From a checkpoint of a small transformer trained on Wikipedia.
Size: width 256, vocabulary 3979, 9.71M parameters.
Architecture: LayerNorm before each block, rotary positions, normalized queries and keys, some layers without attention, local attention windows, value residuals, a smear gate.
Training: a variant of Adam for these matrices, 233M tokens.
Each number is 128 + 32 x the weight over the matrix's rms, rounded and kept within 0 to 255. Layers, rows and columns count from 0. Numbers have three digits each.

# layer 2 MLP down (transposed), 1024x256, rms 0.0796, rows 577-604, columns 0-255
125113152116156188110130110132169080130137142107132180144118136132111194075147101167115123076145107121108080143098086122150084102088150131152117146105085090178123049154191099051096126145052090151074173122176113129082152119154075128080164181139168116136118141091152166145129126115173133179127219129125168146166071098052182158117126104139144108116124117177171118100127152147118122149045068167082169134098124089131114093135121138111161100142095112120156095103127187171158056144199131037126152098189182100151115121072135129114132120150100073198169140024136149114096097112144163153125138139132115180173187104085107158159127115097138113115132104121140104109161187211112148107124098130146154142103151067115071150173135125127129163148154107134111128120143103203122119124113125
092184133106138112085128084124137107116141122116183109139140095148128141124177135176184145119162063110126164101142129209118071160172113079131127082117110152085125111134130057066143187079101130157085088182121146200113074122076154169204176093156117116147099081126157164123109088114149076156095112140139096031113101120132115143143112108175136134119095141131143088094188118124191144131115122118073106148165123107139110098098181120128098081113173097110135094177163152115113169136105109104146131141161135128142108161126119094148163139109144091146163140183134128139153191122167129172095150142123145143148149154104136191152104108135112179114130097139094109159126103070106166121141167113082049135123076097141111075117151146078149085081134151126185133162110159132167101148090160
113211139101136154143159141153143161175044111085101134147073165071074153122067139199182091135078139128088167113123130131149130129115162236121081126083060123166149096184141138146136150092159162106079175152173167097103172162126079133128181187177105138157134048116140159150111145116115117086125139140139130113060093116087161126097151121166147117127184133161166172174081171096082141170157107098079162097114203117176116108097140094168136097161115138120106167152069141127161082145092170134138124129158093153076105184137125114150110096167148144124082103104125106127087175134153083041148134121172138096141103087082151084112093158130091099152132114112118080116162146126132163141131119128104090141059065106158137110115155155094128133122114120140122166130141140141103173094152163
076112150118067129115155093114113169114187153150107187154135133129089126103074134130136084107103086088191138127108150152098099150133095129102081127153134143130154115196085122170144137098170159151134107173149117069131125108156141148116138149165119101132138157132137122190097122164104135098070146143151124096036163147152119178142092157181153193116135120172130141047098127142128157168099127096112120158122117125163120119095163172118098119156138077126124118102085155144138144174130168144148146121136041156166148195113137150199125062141170122108078115101154105137138124155131189142136100149191150120104082156176154121056171231117064143071108182108121167116158130113078109102128104147060135108104110131114117154086140150078136102142110155102092070101136145118087087129153125
032114135133180126061111160112104119029067152111118127150093134116165153139114096101150124092106115080157116172116147100144175154120134172096132127125090180140143150128109152143078144089186172139149119130100111150168153182088112139103142132175117086113133150109145091146114117123120178120161031103090108125143161142167101154132125192126089085118092118094079109143121169172136195148148156174115108095125147110124107148114088110139135116130139106149088164161142131101072111118121132181124109120107114150137142184058080140196152163170055199089166147142107167166136122148106142154120088148123151095195111162103139104086175083099128140119096139127096111186086124119130134097115151136163169121197107077095097152098136137154184163110164178148141133093188137093066214096096110
099069135074125133106105087082125181109129103098108173117094137094110147105138120107109112170155089080101168127096100109141137189137091137149119142146133131150124106184212083073067117097146149160087159130204147166111172111165115129127118132132129111125080137111171173132092055119146121198117154130176188100184131121141102177119148128101115097106101213084122145111107154207197171136144124123133144176128151099101144081108161082138151126098114176134136179110147140106136167088167136136141117112118124128101104134138137130141110156113118128141095157106128101131165104166138146030165149120103159108141142086104112192051116114068127062125174207142173129193133126090052144123096063091189057169175195157108086165145086071118122181117125081116117218133120175118130073164161092
058138164103096119128107110135111128146088113171168113107086111163106076134169124080104149112124097085100147222161125126113130109183133133099154129090182170117087135118100139103137075151143128101123109165112156132122107150112175143181142134087096121139079126131129159160105146098072077132131135101178177121151158191073192125118171199136117089049156114169157058144116124191113098130133089143130180177179094121158158198155159070083127085139101145122148080093139174141187179089128138113188146140147089106074188135155158138126099109104156082137126126125112136083155140133131146152117092118204187166119155148160126136102146118102126082211157130102102112077114066102111109113117141120093178130142106092108102111137122139096094123162097165136109191103102167091124187150109137
135148114160134169189114178188101077121117129142103106089117107130093126185122078122078142119138138076076155096163110118152100134081142151113159115085146117142145151099193165168099140158165084068169101147133123148158115140070154124060104118145087155153159140065158102203111159081152130124114103138119067163185126130140108166102155109127198150178101085093110164101155088107168199107117151086052122071102159153138154081087193136169104100144114146095099131114154158112118116090168119131114081163118123127157124129109124133118149140083125172154112124226145158121116127111099155096123147107070171141126123078182077108097128143121106127156157123138107156156074118138168115157127109127157122136167146163132132108143145085141123166115075129109127139136107186148143107135157130
156125126128134138097113130123159147137144105141078124091168113164099083098110136104139111174130137118081118148158117178164129160136121053118166149137161104144086147090165076153129107100167159172114081117112138114122116122155163130136123132079131066147100189160079132115110152147105104118114091100085152123090098114125105124113179167107151130109068127181101082139078095167095072085122126133146129138092098132088130119163112100154142145132124127160151147145114151137069186131123186173099176140137161134119118127098131136079115099104183120190105156123100094176168117136119098117132114167146159129116104105137095142155141169169170123106124114130155169157095099104082109075132149135133088129217157176130150154097100162155144110183165132077070133131153167064107142128119136
148095163107199095157148128172124163122126164149123156138061117152092132155128118156142157148088138152176123119118106125074076089233174120102123076142112104167100129117136120076147149186154176110093119144116111148142059098139132145161112142130071109145075162138144147132143134162180131110136098040132093142105097197157215191109179164151095127114124120129155050103159141149136132129138073120120131176101115190091185136168146106095095135129090086120098116050142169120125135109105089095157150092085119034105113107177118121094123165089146106146088105166156107103129111095112100171133123106132136099134115174134167125111155145123139117163092125140141143103147144166106206143110132148113153096155115089136162126110072139103148150112160082097108166120174097127135128163192070
130096115124144077126126123076140102111119174187134126151150093117058131126105104095105167143136105104080150137148165155040110197115135139183068143072099209136091120130132126121086179189124105119181137169080121156124155102128133141156195092100139129132064072124159146108075152137104060144108152139166114142081100136126133087079134099125172148168125132137090153103146092128138153114135094047153129128143134146104130130075125041159123210098174128198146126136119155117113115081112164160118165114128165116064118116142097180151166118195159081186096163141119128117114155160058134108104131156143099084162127188102115137119131159116138149203119160140139161164130107044131184128095139148106151168143127125100141094071128170110108114176118141094149107109129107181120166170097141
096089126169145137097150118072155112165087122125133125170125096092141167143079107170118074126185138192155143097145164121107142142165150143077111109091090124110088156148133203175099103151085133189190145060093075127137145128150162128141137119122099090168121119119164113187164097089153132112136045153149114126132139150083123130182128091106189152175138106154152121074115206119143182090144167121128133100080130088116129121080135064148156187103102143136113116112098113126113164118106159124104108148111124169176093152080079126075141084156136166086157152154168033190103123145197119110086176136098143140111088099124207142132170138131096155087155127095087131090125094131121099133132136085155185146164124096077080143108133083129133083137128143082126185144175150162132154061121154
106135116097146148111154108126078134115108193144120112143131128127144153150186171069080164086147113156175098124136139147120152122155103070116100155179162101128108096054185126090099112137113112056139169120136108199136139166188132136135171138113151121074147158150127122200121143115116082157028163151121174106196176095112138140163110148133195160171108178125142062148107147128088128144156112150094095082140127103074108140140120117180141088114145124124165088115120106171071144113156137164131108116059158106088110128139151159152116128125131140135119087143145135139073060171143066118145143093147087123123071091127146119120119227133114144096119091124152137134108082110114064132132161100103085141173133123111125142126081143122133195097195107182151122127141078147192138144118154
113093177051084071089089151139144118108167093141122157141108108113105100100102128037101139107092083101202095180123137145122078080106076074125156142152106165085120215141150137195131160143120126151155193107097091086113123162145142089213115138104149136139077051151137163097132084111085165141158141165145078171173173134231110085127106112113092172092137102140130104153161175119115109109143083086081124125083117093127099190118132156120130161153157168114121124166121154148147156134193144118160164113151142133104150131131135061061178157148140104150144107146109142116182097157173191125181118082141090115105126132122104138104119100140172139131126109114170135119078128177111062182115083125116103158080100141106129146112187155051123123136125088106083132154175141148109178161144158
137063114109128134119090149127177192140131154097114093143144166159121102096128104146104138098130115145119143095161176134126142122093115093088116098140139105109160075125146095067158164133162150104100155130114126151079132121066115116124107130121109084212131064136143120068130186117153141125150167129099178139090110198136145156156066078123117085109132114124160118214115100164086119163126090077182132133105120125138093165135083133092075136109184083138101176116128114132079150044109221154152108134088166120146108165173059160124126122164112064151174144178126075121187197152176153146168127128177104139104146143094120105166109154120167128061114138107147146178142117141150101125090058133096078204145112158147135150137169140157056122152074189123160121154157130088079185140115018
131175099159135131169115137158107147160150104118093070111111101103178163105076163144134160121116155090090111121074170120124069130080095177145096139089201107140107187129116090154119082152150142133143138174110172080108159119092142123190143186145097156092112091175131190126132196148153148113144160120205103103147097110165133129118052132179129063111205121097122189101147108077160119111169160147158041114160134086080094128159156133153110175095136174132165123137161093174116175075124105089138133093149092174188121106183114141160213137136083177151125127166103127134105104132117157149119156197117104141165172121150065183093071127118143121118127155121129140079053085148150110125088131104114102132090106086144094121064112118161086153131178126108116139048102015159116121164102127
116138067125171127112142099100126099154132101145136153099156141136134079113149141102110155106121197125145093080096137113117104161109049094097171171146196123126125090129169139014146155136043151156133124132223162127126094095122130101119120106156104084133112107159127097083182104152126183148152168105109137094089122109055138158102048100116139141107156164062200059117182171112125119146111110093109129164114121142117129116096067152097090160144127134133188148119112111077113137167156101181131089145128109178145161139155166135159083083116103151124139104120074174128200137176129133159150197087145139203133149169153141108143089087144120085086166144091073154128183178113082149185086091183129151174130149139124083092133079060173109090208159092136196138177135087119176168161071125
091137134165065127134165133086104171151141106080080156127142154129171115137115050104171093123154085141128105069146081114099106137126163119123202136149091131148119122098134124044158094080190125202103147166068123122130103121111132131141063072129118184106128093157078126148118156093195097089115074141139107117135147108129103130162141106072188148100141098121141075109064160142152157094080160154142134136131178108163145138168183131095075073165089133119132119127188165171129161118066170116093132140131179120117198124151108110165157095136072116168147102121116084108117155141139092192157145100120158102119152064170162145088150066141152165126132176164153127092103201175128130119082083159147079150102181131188147138099114115194187068139072140111165148118119162127153149081158158
133148099135094106154179118170111040180099124115167163170144121114109122120096175109156125117173048141134082098120174152161176049164149104104142084113086136129104083156142113094111171179098137090169115115159141049108185162123140125134168115107136188137114161166106104131163175102161124110118132152205133127103147106153167108146167124148084153117081117123117153110132106088140170131127178030140114093152120166085163168109169111181122060163124132095145097099156147143142145207114102157153123215069151210162159092137100158095177106109132097178117165079127162153078121097130136096101163163133137123081076114113123136106103124108126137160140113143083130147100144076149108146136093169071089131121127123169098088145166116094131157136041106131148066097142114084096104173146147
099154165161152112085146159159118142162107147157115079142132119106120128176090155119116122170122144139134104096147112174151078178101112083103159155115132102086119111129083137135121097126136135173153138106095076188161095157119111113167170184089114107129104079174087144150117091127055157114172147102206187073217112120016143112166166138110112149145143137101153095132106158101145077167134184106156133085171155079157113150068080124186172132104102094151160115161120171128126151128138059097110096094137164170168109131150100125148118126110130109163097153153121178136140124106134126182118138096081119133141038119133143160144124093083107099083156124160167119117124099168129067182086172106121119123185161115095066115118148193153141099137166120173118130093096080108126135088124092
149117123113102173067107099143148156124107183123175126163169119168104151157159127100109099078153146160092144154108120191142107134205054114112041113144146171107114148173114112118105122184119144155131071184105134092143128186129129119129183129135142145093198092132093141165156127143137136138113105068078125087147168127092148142153158172124145160115086133129093141092181160099177173142149136056016107118076096181108110162090176149110117031122173120079117092131107070132106159105088157189123148114114081133174164143114142118100130121133145105162103074068092146151122125120167118096120138096104114140079139104083118134112134165136155170149117145117083073156178154088125071108136145149079162159105096066109168118151114186127182169177138090169126190101149062127161179125119113
142115118165105124136101180051143171194186160135127140103081218114092111130134117137183111077077150094107123096122112169136173113067151075142177143146112105160114123157128117130138126111134113132169148114114121163167122176097083153130118083197091086166117140087140165136074127124097061133160136182171091138158074136132091083142121103122149144145139156185157153106084151165170098136118179146138076152155161070164166133110093084184147158129153119131131148141161198120160115085151088155130117120226106100182102134082101134124123088067144105054059168158093093126124121075098075125080110131108133132076137107115114126135138095147126109145182149164077131174101160112123148061192131105112126139021054113140156107147133092122122168120178136159157124120095150144143116173131122
165116108195143126153128131113142109156161114156147121141113118056091118164130189136170160164109137139159095192173082166168166174160154126154129121094073086166113109112095140120136122142141079113145141072098077135074093094140165115084210095114092160141116164142146091078083177097128157187184142108186022180160132171143119150058165152165092107152152121140101102136064098196171097165167111119122164152081144154148138171098086111157135144083102124111181147067121126181125087130102132084167107134092176140142140129069097129104140106117131075147148141105156130091112103148113108089109079156142100090117112134130057161146135182151150147080108132116095141069165096128166105133111161186115133103090125136192089079107092144112189117096144183134110089117166107163161103130056121
155104148089154138151147105064125171077168153107133118166129123201108161028133112124106116133160069114124189072090146095139134129125101141075135127147071133126144152166116115163163164088112085147173163093095123117122143207018155094102089126100093145123116156139171120190178114054164099068086094120133187145137132156064140153154093133120138107159093186097107092084176132117103142148178141103118133125166107167209149168169117159149147110116133110063104131078139075122106103169162097134165131163114123154099152124179156208114169106143113129067082137133071109100085137117186093134155137097119097097134116178146130179101133155171107155177108101122104146099130150150186094141130067138076138123094161171135117164129103118136153172141133093166096104057136112202097108107102090
141131159156139114105164061123122136107170124098149140098072113166139103117142163130162126121107108134093166147178108136102111153192120172191130135105144083150120149171162136111123130162202145149171065065160121086093143141165167100143122108129103154086109149133135137107131128166130130109075121112160160127120110084096087142141145210153087156104168156184078147074115163212170176129120145114059169193154135172154114093108157130092130095094090113126152104078128077110137104109133097118113139101089119128156176133121133124105140095151171111134173142138099111171108129123152135079108109130107119101161142147112141109116131165080163109194076087107133118115150145103080168094077149170137112095105163167111082140119157098070138100144166102094132069120062104180101081181160200
120173154090125098152113127194154108172189078099141108125154146123109153088088173092140130147123146153141118086113102166133120122088108108072106084109116089109156160149077077176108101135068090158099136104193106118141172106130146135125118181174063138194152177124090133119110162127096124109111118116199158145116166139119115180130135141096100191147132128082137109147110170188134078114040186131116163088158135068130106138108129185100143165220197120105155108112113113124075140215112113119146135109073135173127031112146123147129131182111118085099154127081132192067167160135130107126155133112142146158116147130107132076144176142123098127175083118113093125138099077159118102151088140113114175156135154135122101131151134092127186198142089088152114179127087099086150105156101145
084126160155137090139097094121154145146183145080079158109097137048098107125101157143154106127120092136126041158155136196101094077164101121138102137156100112092153086159172157092136123150113174091141120095138143130108092153154116130136169135107119178124151106097098134142110091130165133087151127145177088124092065128111102163172099083164135149105140120123114111143081124132122149192125141101193114123143163154090054151150103143104115157160067135119144111168061094103139162120115138143118164142088120109154050131155063112176165106148136147142143113133091131187181152152134182143141056175174091114101117103089132116127081083145129143131144135079151112110148116141112146123152144131079143137085128190143152099146126162159144169124128161187136132148176161103148157072150132
126158102149126154138160170161115140087129133131111152129124084081152177140168135131127125091121116115123101099139154135129106123194116109113127114132097159132063091116168109131118104173076141123132087152158132167156147143108142141082142140134147173103139121097120139144192103179110070179176174087143106097159083132120144081138095081144145120137167102153117145133138161088152123130075121128138025059103143125174125191127138067182170111112101135132108111162153131107089145099150126107120179145041140117128118129148131137168110170196082099162051161081130145124107217139096125135128075062117116119190116142166159049118107152149147133122128110155111112132174152090095158041132133110103038147161123075102160141122103163143126201179137146145121152165153069154072172145153110
# layer 2 MLP up, 1024x256, rms 0.0914, rows 578-604, columns 0-255
102071185172134131104079091144124135135124176103104158106148119165147116136166133149158125112136082085128116127214094138149129134141163150107146147133125193127124156137042046121170139134104104145100124154097159131128092066090129142142151146063138128135082111130070125048199111113141125139137136115125122123125080121142125087139101103097057112091194146091187182141153119155120067087124146100122147131121156106115125126082136104159118125100127079201141161125149085132086128098169100133147199146101093096148082146121145135068119166123162112143157136109097138113122096127117123111178166164159188148185120173159145188115147163149199142148111090135157171092138140114084138167153130155104115094089145142127149131079185152132132096157167135076175077156166115115156135127183111
174171086114136164107146069123103103109117082214163213136143141147096139127163091103125117086086134140170095053128167123128141111118120152101113154176154158209115103147112179159130051185131139138129112150119131127122116093091162144118146067166139148106180125119137155086116121139164084142103152185159074123125069100136159139147099118134186153105088036152220147137142137134081072129134070119100135157165181098127107069082177155179182159087114086113178084176176101159062120185106133142098176117151086161173101083112177108180144123089114115131119140138108140133139130148120109105116128130199160076127176112139107112140123102136103135211094141148114154132145153115110188144081083136145133134135110106115140143100119074146073098191111127150160102136171110115132124142156145
182147181120083098076097114096103108133127095136137187083171098082094133136086090076133145113085158121164112089170063129102086117155197136148216146145125099174165137133113171164135116132167129095129174125203133134135091096096080066104134092110193176176083132128121165132107112134118124068128190093110160104082134132147128000143110104105130164187149113156191088103125156104077167128112124207129127131123136087125101145110169141090172157145137131119133117148173086116155168114095136108124147168115130176164160126110145099161132098104114120081129124143123187151107127115090122150128105088104129174118146128148175148133161064167107145150206171171106133119135133182117148139121108153097107154126192111153137134132098118146150147142144105072104144169125127151074107142140193
150114122133124207149060120173092140121183176135173131139106131096111105189142095037108206135153106151205086148085104128082191138090191157161153103115096145131134158193127137110122088170096151108173126156104159139157158078118095109105107151101106122076119117180189143121130131121109124115116136150127124115108137097096152037103121131097150121059134149143151132106119093114137148159115098082094117078158132100111120070127133121111130147119136060063107183117129142177131124148170156143095120209189117094136158117170058120154195166025094162100117101128162129118149076134117109081155069180147211120109134136151102180142128122106061126148216141078174173121178072092120162153104109147164166137128106061079108111115115136147147161111081124138113110091176123111182154100092111
122101127129135157122091075148143122115107163157151097086062126112175119164079070079134137127145197138099107117141113099145143140155132138162158236088113162098064173154087121132156097062113078086136140147164181132145118143118129101095129097165165074131116159177157139102107106104144114134129159127168171162114084141122152142081152144130080158058164098127189060088111170106067134161062140107157141122079056128076144091126124173161117151116085110146097093103109112218117101181112149112180107069102215088145122132169090116141176103100167106097159148105115157117060099115135150152141085165135128137182128175152132092135121165120078144163104053155100111106135141176133136130158118168149145121139113062119116160135079143190056176173098165130145103126132147177152184156126120
094170178122129102187074181132104102108157078138134122152134119125119134107134129089156111151105118095079136169135097119124070127181171152130139153143071180106080111112131086143076108126135163064101138141162208124152165077117132178072080090173134159147166154070128185125078165181114094134171079128145110124162142125098130100137110117105136144075155103164146104129105171153158098087103136077114166095118195134091189081072117165113091143113147156114125196156139139164146087133134101118128166131104115162154175176125155078154123147065098105184128088077125138120148073114094104073128095130141145105155149108144090189070142128101157143155198162157098110016144135123186121192145129103151118141116115119145123128108151077141137112146120148126132181114107139121154138136129077
171154134151093133128081103098100104113089124117168082166144123152136141126204170086107200087108154143113092105127136135118089129116138094116117100122129112113137155133150135177103149089116158122087158167074148145121196133169188103168124112131154083040111079158099125116194098158152112155123127143189111153118117121148111159108126180110092149157152140099118130102136139157089130145090112147187223152101143093121142140124123085122110120159130106176124117113060138087137129125116101100048133085093151084084077103147118092107073114120117168121147139062107130113170148069118144149147096149116098169130130132165096132144146147096135146167121122134115143093076075139165152206141112147103124077106141118170154139117206149081097140169136141131091162163143103112166186167163129
122106137123170167090126115132099123116130122125145129110133139134111175142151057136141152169107156117110126109146120165133094117123152148115177134144122109203131077100125122188044129123123118222144084098166117166109127122118109100154142123121155133147115101157113084157120068107112083183146118160082088135149162143182145120171112094131149145117166135139106144166116157097118111142130060122183172159082138153114148132093110154101082193168168150159134118118150163157150089100151119101131133122096126148138120112122124143129103174117183144166077127096166152089150119108146147101177132152103116116118115115132115103103115100087140156120139129163177096087154108108136103115127107129110089117147133073156129146139151148138148148104145106081149060168205100068118143128134093
169131085120089127111077101137148146121082119119142097085158167135136135149091140171127142134116125181080136120104117091131104095126144101099151129131133139141079175122071119107143175140093204135125110132117138177129160087144091144080122098141092113206094125108154150124163157099120183088170196088107090140127116155116147126124141122153088117160146082131077082124093136128099120055131124162171139079164167103130156079150123100164107155178100074180173180119136118122099158125084181135155127144117169132060130163100069086069143118145089141106159099127095098132124098131150109135160108146147105129099047137129161140138137098138126177167118113138145123122091144163140117143163126093121139176142110112196152120127136182139138219077192106127128120067139073151088159124141104
114133141098150113168149083161113081180117136135140118079190117193161165128106164145123157133148139131086141104116112145134158142127096171145126148124174154175098145137107124144109110102087185188057142089182072093144129100150095148087109140142069124155064136144078127126172123064106156121139126128070118108116126121151145147104087107139124142093136123123166112100154117172094100118117079140117180106092078120134140139104108157120141247164160171094141094092126149173096091152136179165125069117085186183164105156118158114139139186135059200168150137115142097095085104113132151047098104146176131060142206130131164077188136128116169132133103117173130129076080133108120097136121129135106170139092203107161145142120140145164185130157072101097156075113131156121163125151181149
157106094155086094119145142153136103081123146117120163087134153095132097087112107122126161086121092167182068095228136117140116073111161114176104051173186164184051133131162086098177110083169205104100129116160188166150115100117091156106141113141114084056067134205077147130153130127123103161149145137129112122094141148189106134192175137139110115094157142163168087092148124143125113196066105109105120113108156141085124115096105140100118152147119133102214122113138108161049150126131158087103166151089150144138132108134091106149150105155139148125085137105115176115092094137167169146162116116135102052148123108139129119145178184110147164113131121107166185161123137086123088157119131118153066139120145161128116117140107183138146167130147132160171130157168072153194134109108184
113119146146145132166145077132082155183191112143125117139090153156092145109146101135144112139152107204169118077156169080134098093142157103147084139092126160121104150107144061125141140127135128066160149200077149124150114160088122153106155107200158166100143143156114124143126075192139184119190125180132101114130096128119158084160070166127103122124104068152114150139145128119159101063158133139093155075111080058083152149093112093142103106128146137122151153158108120120172098128090139157136137130115166083141132145149130112115167138169142185136140097118091133132145128136128115148094111149128109118095193120157061131164149160066084122103174202176049156105095119159141132154082130168139062137135204126178189127156095072170142118132116090125146122071141143102137111086166102
193127104168079141090130088152160123074104101148138123095112142099072108116166140146180205180080197144111113123195140150159140137123125137109138060114150205093117159092085162137092107126146193137123096153076150129166178129172151123107139125158096090124131130110166151133169116077157083160132121122154134136145076124098161089157132120093119110118117079169093138090058130090110161067119131107117170156178187153089121129105165141108125142110144119151186123113107122109173142185129080044127117172128153132116085114052127109105161095104125086118108129134167129207081097088091137059119208125103201147150153087149195159155043145130087040125162079162096159142129144121169133147193157184109091093104122097176134138179139144175128131148180105083162180094119080122135112171130142
153134105125185130120141171151100076138171104123121129098086132113117139099162135092116083110184100114188113072197074134119110071162136140106100128106160121155172178066136124167146145072167157114098096118105061061190073136130099131080108138113140080100130079207186129154145155096104156075129165138085142165099076158166162112166107092114082165114143116115115143137146174030150116161113116134125095156117140147135154135085124130085130087150138083142100171206133134116159144135084159146101156128087181127142167159096135161064131099144014203182137145082086148171169079052136132158137179109086117127119138131161129134080109107183125097115148099135178146147083073173211122107101144099142142168087132125149130141182143174123160182120085117107104050126119144168140198187125130
196142125160090112101073142084092173130164223046140124132140114116112120095124136175140116112087153156102139117117061143117111078125129198114139132152129145139159198140198167176132113090145173091139082105121142143163163171134127136153080186137145130139105136176155135128085121119119109195119132148125136117117114140083163159111150166156154132179150110057128131195160070170063126085134172053068069123173125182111123101152114079075050140151165108112170103128144096193141146117186161146071101142113102065139063097142072078119155129134099176120119097077046156096142104174109209150172116091086157129129146093146159138101127137110099109107158132138123050114084111119183093116120183130148103088131174080143143177079178180154066157110084119139125161158117173122078157161132120
176073125091149125128179182138136132139221133157200111142097164106131171164103202151129097078159128132135162112159118124166096141056132177095207111139148075135149161167152157129123132171163146154166194120112072148180107050131089080069000142186140133131141104170150152064042193165077170074142107149179116161126141184119131117148111135134116088083146128154162097097141134100079119156092135166147108153113087163131156109111146157131163174059136030131133114153155129148115105085105157177132108115083156132087127117087055063096124105164136175122154141120123157147145084106124127169102055107134144083152168092139115125052144148145123149206189144116106044075158104192150127142079147130131173111134130104135172131085091083071110118103099090114082150094130119154123150119138180
169120185121126129145069186146126111157144082052153162106077122110114158119126079169153164121132167141143165115102122143098137103133176104179106103103140133121172185097077149186156136126111103172070147150149151091120155094101139068071149057107133084102121092137117094143204123119143142145156112090168153127115137162150131101127095095050164156057166127070085111143149139117094120107114130124138100144124057182097124135098093151115087122148158128100127147175144126169114141126131181131135102164150113115138138126172175106138113099139170155139145165072127141193072077161116125134152144101175136127185119160133162105074146093118121141177147127142120082064090084097131095184017082139136111086089170115232147164131143154098139146143043159170195158113131126130136125135174122
141120155182145146140136172134157104114127141170149154179084126159110113119120194050159172098096101144146120136098160138170155083095131136124120119156087150110093152135150129130111124139097162097123107155119131143160115135082094094209163111163096135096105092099099081119166146114175137119155128133128137115148149110170194080213087146083080125108123126144114112191134177102152116111056119113108147132139170119112137171139141121163072121157057169131199102063140118182140091193093129187175137092131102159171135153150110082150106131086099144147060160133150137191115072152166147079097126055137068076188120159136125064141134092180109096147164131122090083127096133157169105107077098113138116178105140119090172146139151128168155155165085086131118078115143115157118165112168106
127127172117144208191069165126110138148119143094133108166136202123111134158120143090117120152069181143107057092168147198093129103145103114144105113093150144120114084122128151160159137138095147075143094121142161129214113163189056102138132069215153128123130132108136123143118084143047119103151152159127111077127148140118130077143129128163149120109102141130165157149137163080149053076159088153136099130143130092115148109122182123200174125135122137125142127088162077109126053095106140102131130154128124177177107156126120112161147134110126181161088140152095136128104088166089135118115082135152134134147118142167197143138113106141150136109176135139156123083147175194136137152152125130147144091085127050134087115139113134189077112114061123151107081108103069124123144132172113
140065113104203125083115091166154123135136123189124180099097119222140244135149043105101170086161124167085149130134129128124111106108141148118090125147144128115113164109183121151143072107097115089146169131110108174151141154118119060069072170179040127121138116119135148163108127128069144072172121113116119152159073157075150193143144164086082141133137100115139125112192099095124124137152126158134139104125136106119143099121086115134116132141120056054111141118150127115156064136161140114129161125123125064145117173112171092173152123091101110128102105097143174101165051110166133157128122076147140142160096113128158150110157164111217122161112138108091171094102160172147098147141136181102117100127167129148209163120117119174107128077071138113118136107125078093179081124176138
113148143146075146138185167121079062149144158122095131079132125106097131135189145173126145135147141137204107131108107113119085092179116152101141118128132114085127104105137099140115136138148123127161172187154091137146169120130071120112071102119176135104122089152118062136115123152100128106134176102100126190090130148113104159112159113127118193090163163082171093142136071174110167087098130120102118045097143085104116159151161120165192121136140083135113079083072183125157143094190144160182160093175129148110111121164176125123132105162058135069117116121200172180124089080140134177153143162120082065160166135121137088087159135061149128143081118136130116119160126152156149116106140130112134124089152021159131176084165094153134142129153146127094127062111154152144155132175172
168121112130079113064131195159117112102079119129151139078100113089122090090145189102124052143166108116112138159152087144147093129131118170174139186092171133125089156109080122162139158110128076080122155093167147177155117105103093193094090125216128045135133154143109123083134068112073125120178101214133110152089152159139136088175163117139164095145142131129201113119074120089080064129147074138056115067159048119152176100123146118097118092078109118119107161089177123139102157128122073153140095149117091159172189107099103109138144154150061146148139162149136185123119097159159138112186125123161082108123079165142138159151136121088139115145144161191067126145082147141216102129115203141094107125078101110093143132180143107152157121138142108103181139204171146135102129144165162
152123132129140184099098089124128142144121150139081112080051095045135153122107158118162138128118138118110044097205107130090075160158103135171067115090148114093104072158134121128125133135103124172106062133147179146149077141061113135119097123178110096110090163206144100111137153060107131121162143149143170113141072102148119101117141086099117084102121148150085084130151142099154120100134135052163134071173098169147089103099131118124117161069112125173191123160125087126150152100076178145167189149059175109173146193137093107114125153117141122169120144106161136186154128159188136045147075095159116110164126185110190117130057089100111119090179146087143168117113089199148120166124103074142155099089101071137134174137130133136125129146092129136160091171158134200232117133166122
113115173166111142073099137112112119076126146127140090098135130159092140108107090139203120192157134144116190131140126093156112164127117098101102109071118135096084090094096103076140128182119105132149172132153115160214154127088149168077125134144121097090079074165137145125164083138086161125185146137109123124131114146167113123084143137153147149089089139116099165125105135111128082061159108070178093099136068118130139121105105193115148150150161098135174167134077128111161146113103148250104162148114158155147160133147082103204170168087114155111138059115113127118118095104123074174128151150112083169147178094137174130133109160096162149171202136128128109075139121151167157148154127153107156180031142154129121110184114114127115120107156164097140083132174099122143097135089195
088174129116143095170108143130173045137144152104080102155108164170129136165171187103132119116130170089179145141185133103144079104124104168122204083102183161070101129163142156187068113130145084149139091128117146104182117129112121145087104104120135158161134197133168105054118174034107122137120130118130156158159122143138123122123113158129091176149145122095120137150131102105083111118128104124124135098149122098122130179108088118179179158123156078211166160066176111201120153182110147117120143109152114099153080154145073122134097189164154153132148105138140125086090149119077111124124140128123112076149115145137121107127133135065157113204143151160123108142151073149116116153130094133118103115089177072070128168125194088168145128141102111144126146130098098127102201096134101
122128109130101117127097134186130156152147112071175109089107141116083108111136107130152094098085142066134132108172094124178135140123099187124108185126136197138132129135092131098108099103123099132115116128180093054113119106089089108187155070131150111107128137135131143109116142159155119130162121093114133143141101115171146167186140100122161121138141109108092144139117131119125139129143096133167048139136159147164104112121119110141130117137139119155154170157121128157125100137092121088171106128145184104087068088097100043174108093140175131151109157123107102135149099166094192163137128142064096166125159132212088092149097141113152148115144144152071092108133068126123157158125149120130135121119138124178154154102148154160125177074124148079198117157135155155131127145172107
083119183155101172101063128114099105075184168151143144125111110175115167149183089151149184121086163154081110109127146112152113100146147095138152154099097107142066124104137172115142141092182116155125133075115095114120114180112125140067087145143085141110156167141191088096120166155098093128140144130161132099075066160099144115127124110183106160126169084128119101151113179110042096121140117158099148148087124164080168108155084106204147135147106127091200138115170173093032080112117101136075112131112131155150138139155110081133160136094128140020124132141077168138104156118191122106097096111145127103185127127119137050142170124144062104094154170135135096152125107147146153199101119135157157165140130150104157117095144128179120112069111088158165157125147123141182119083154120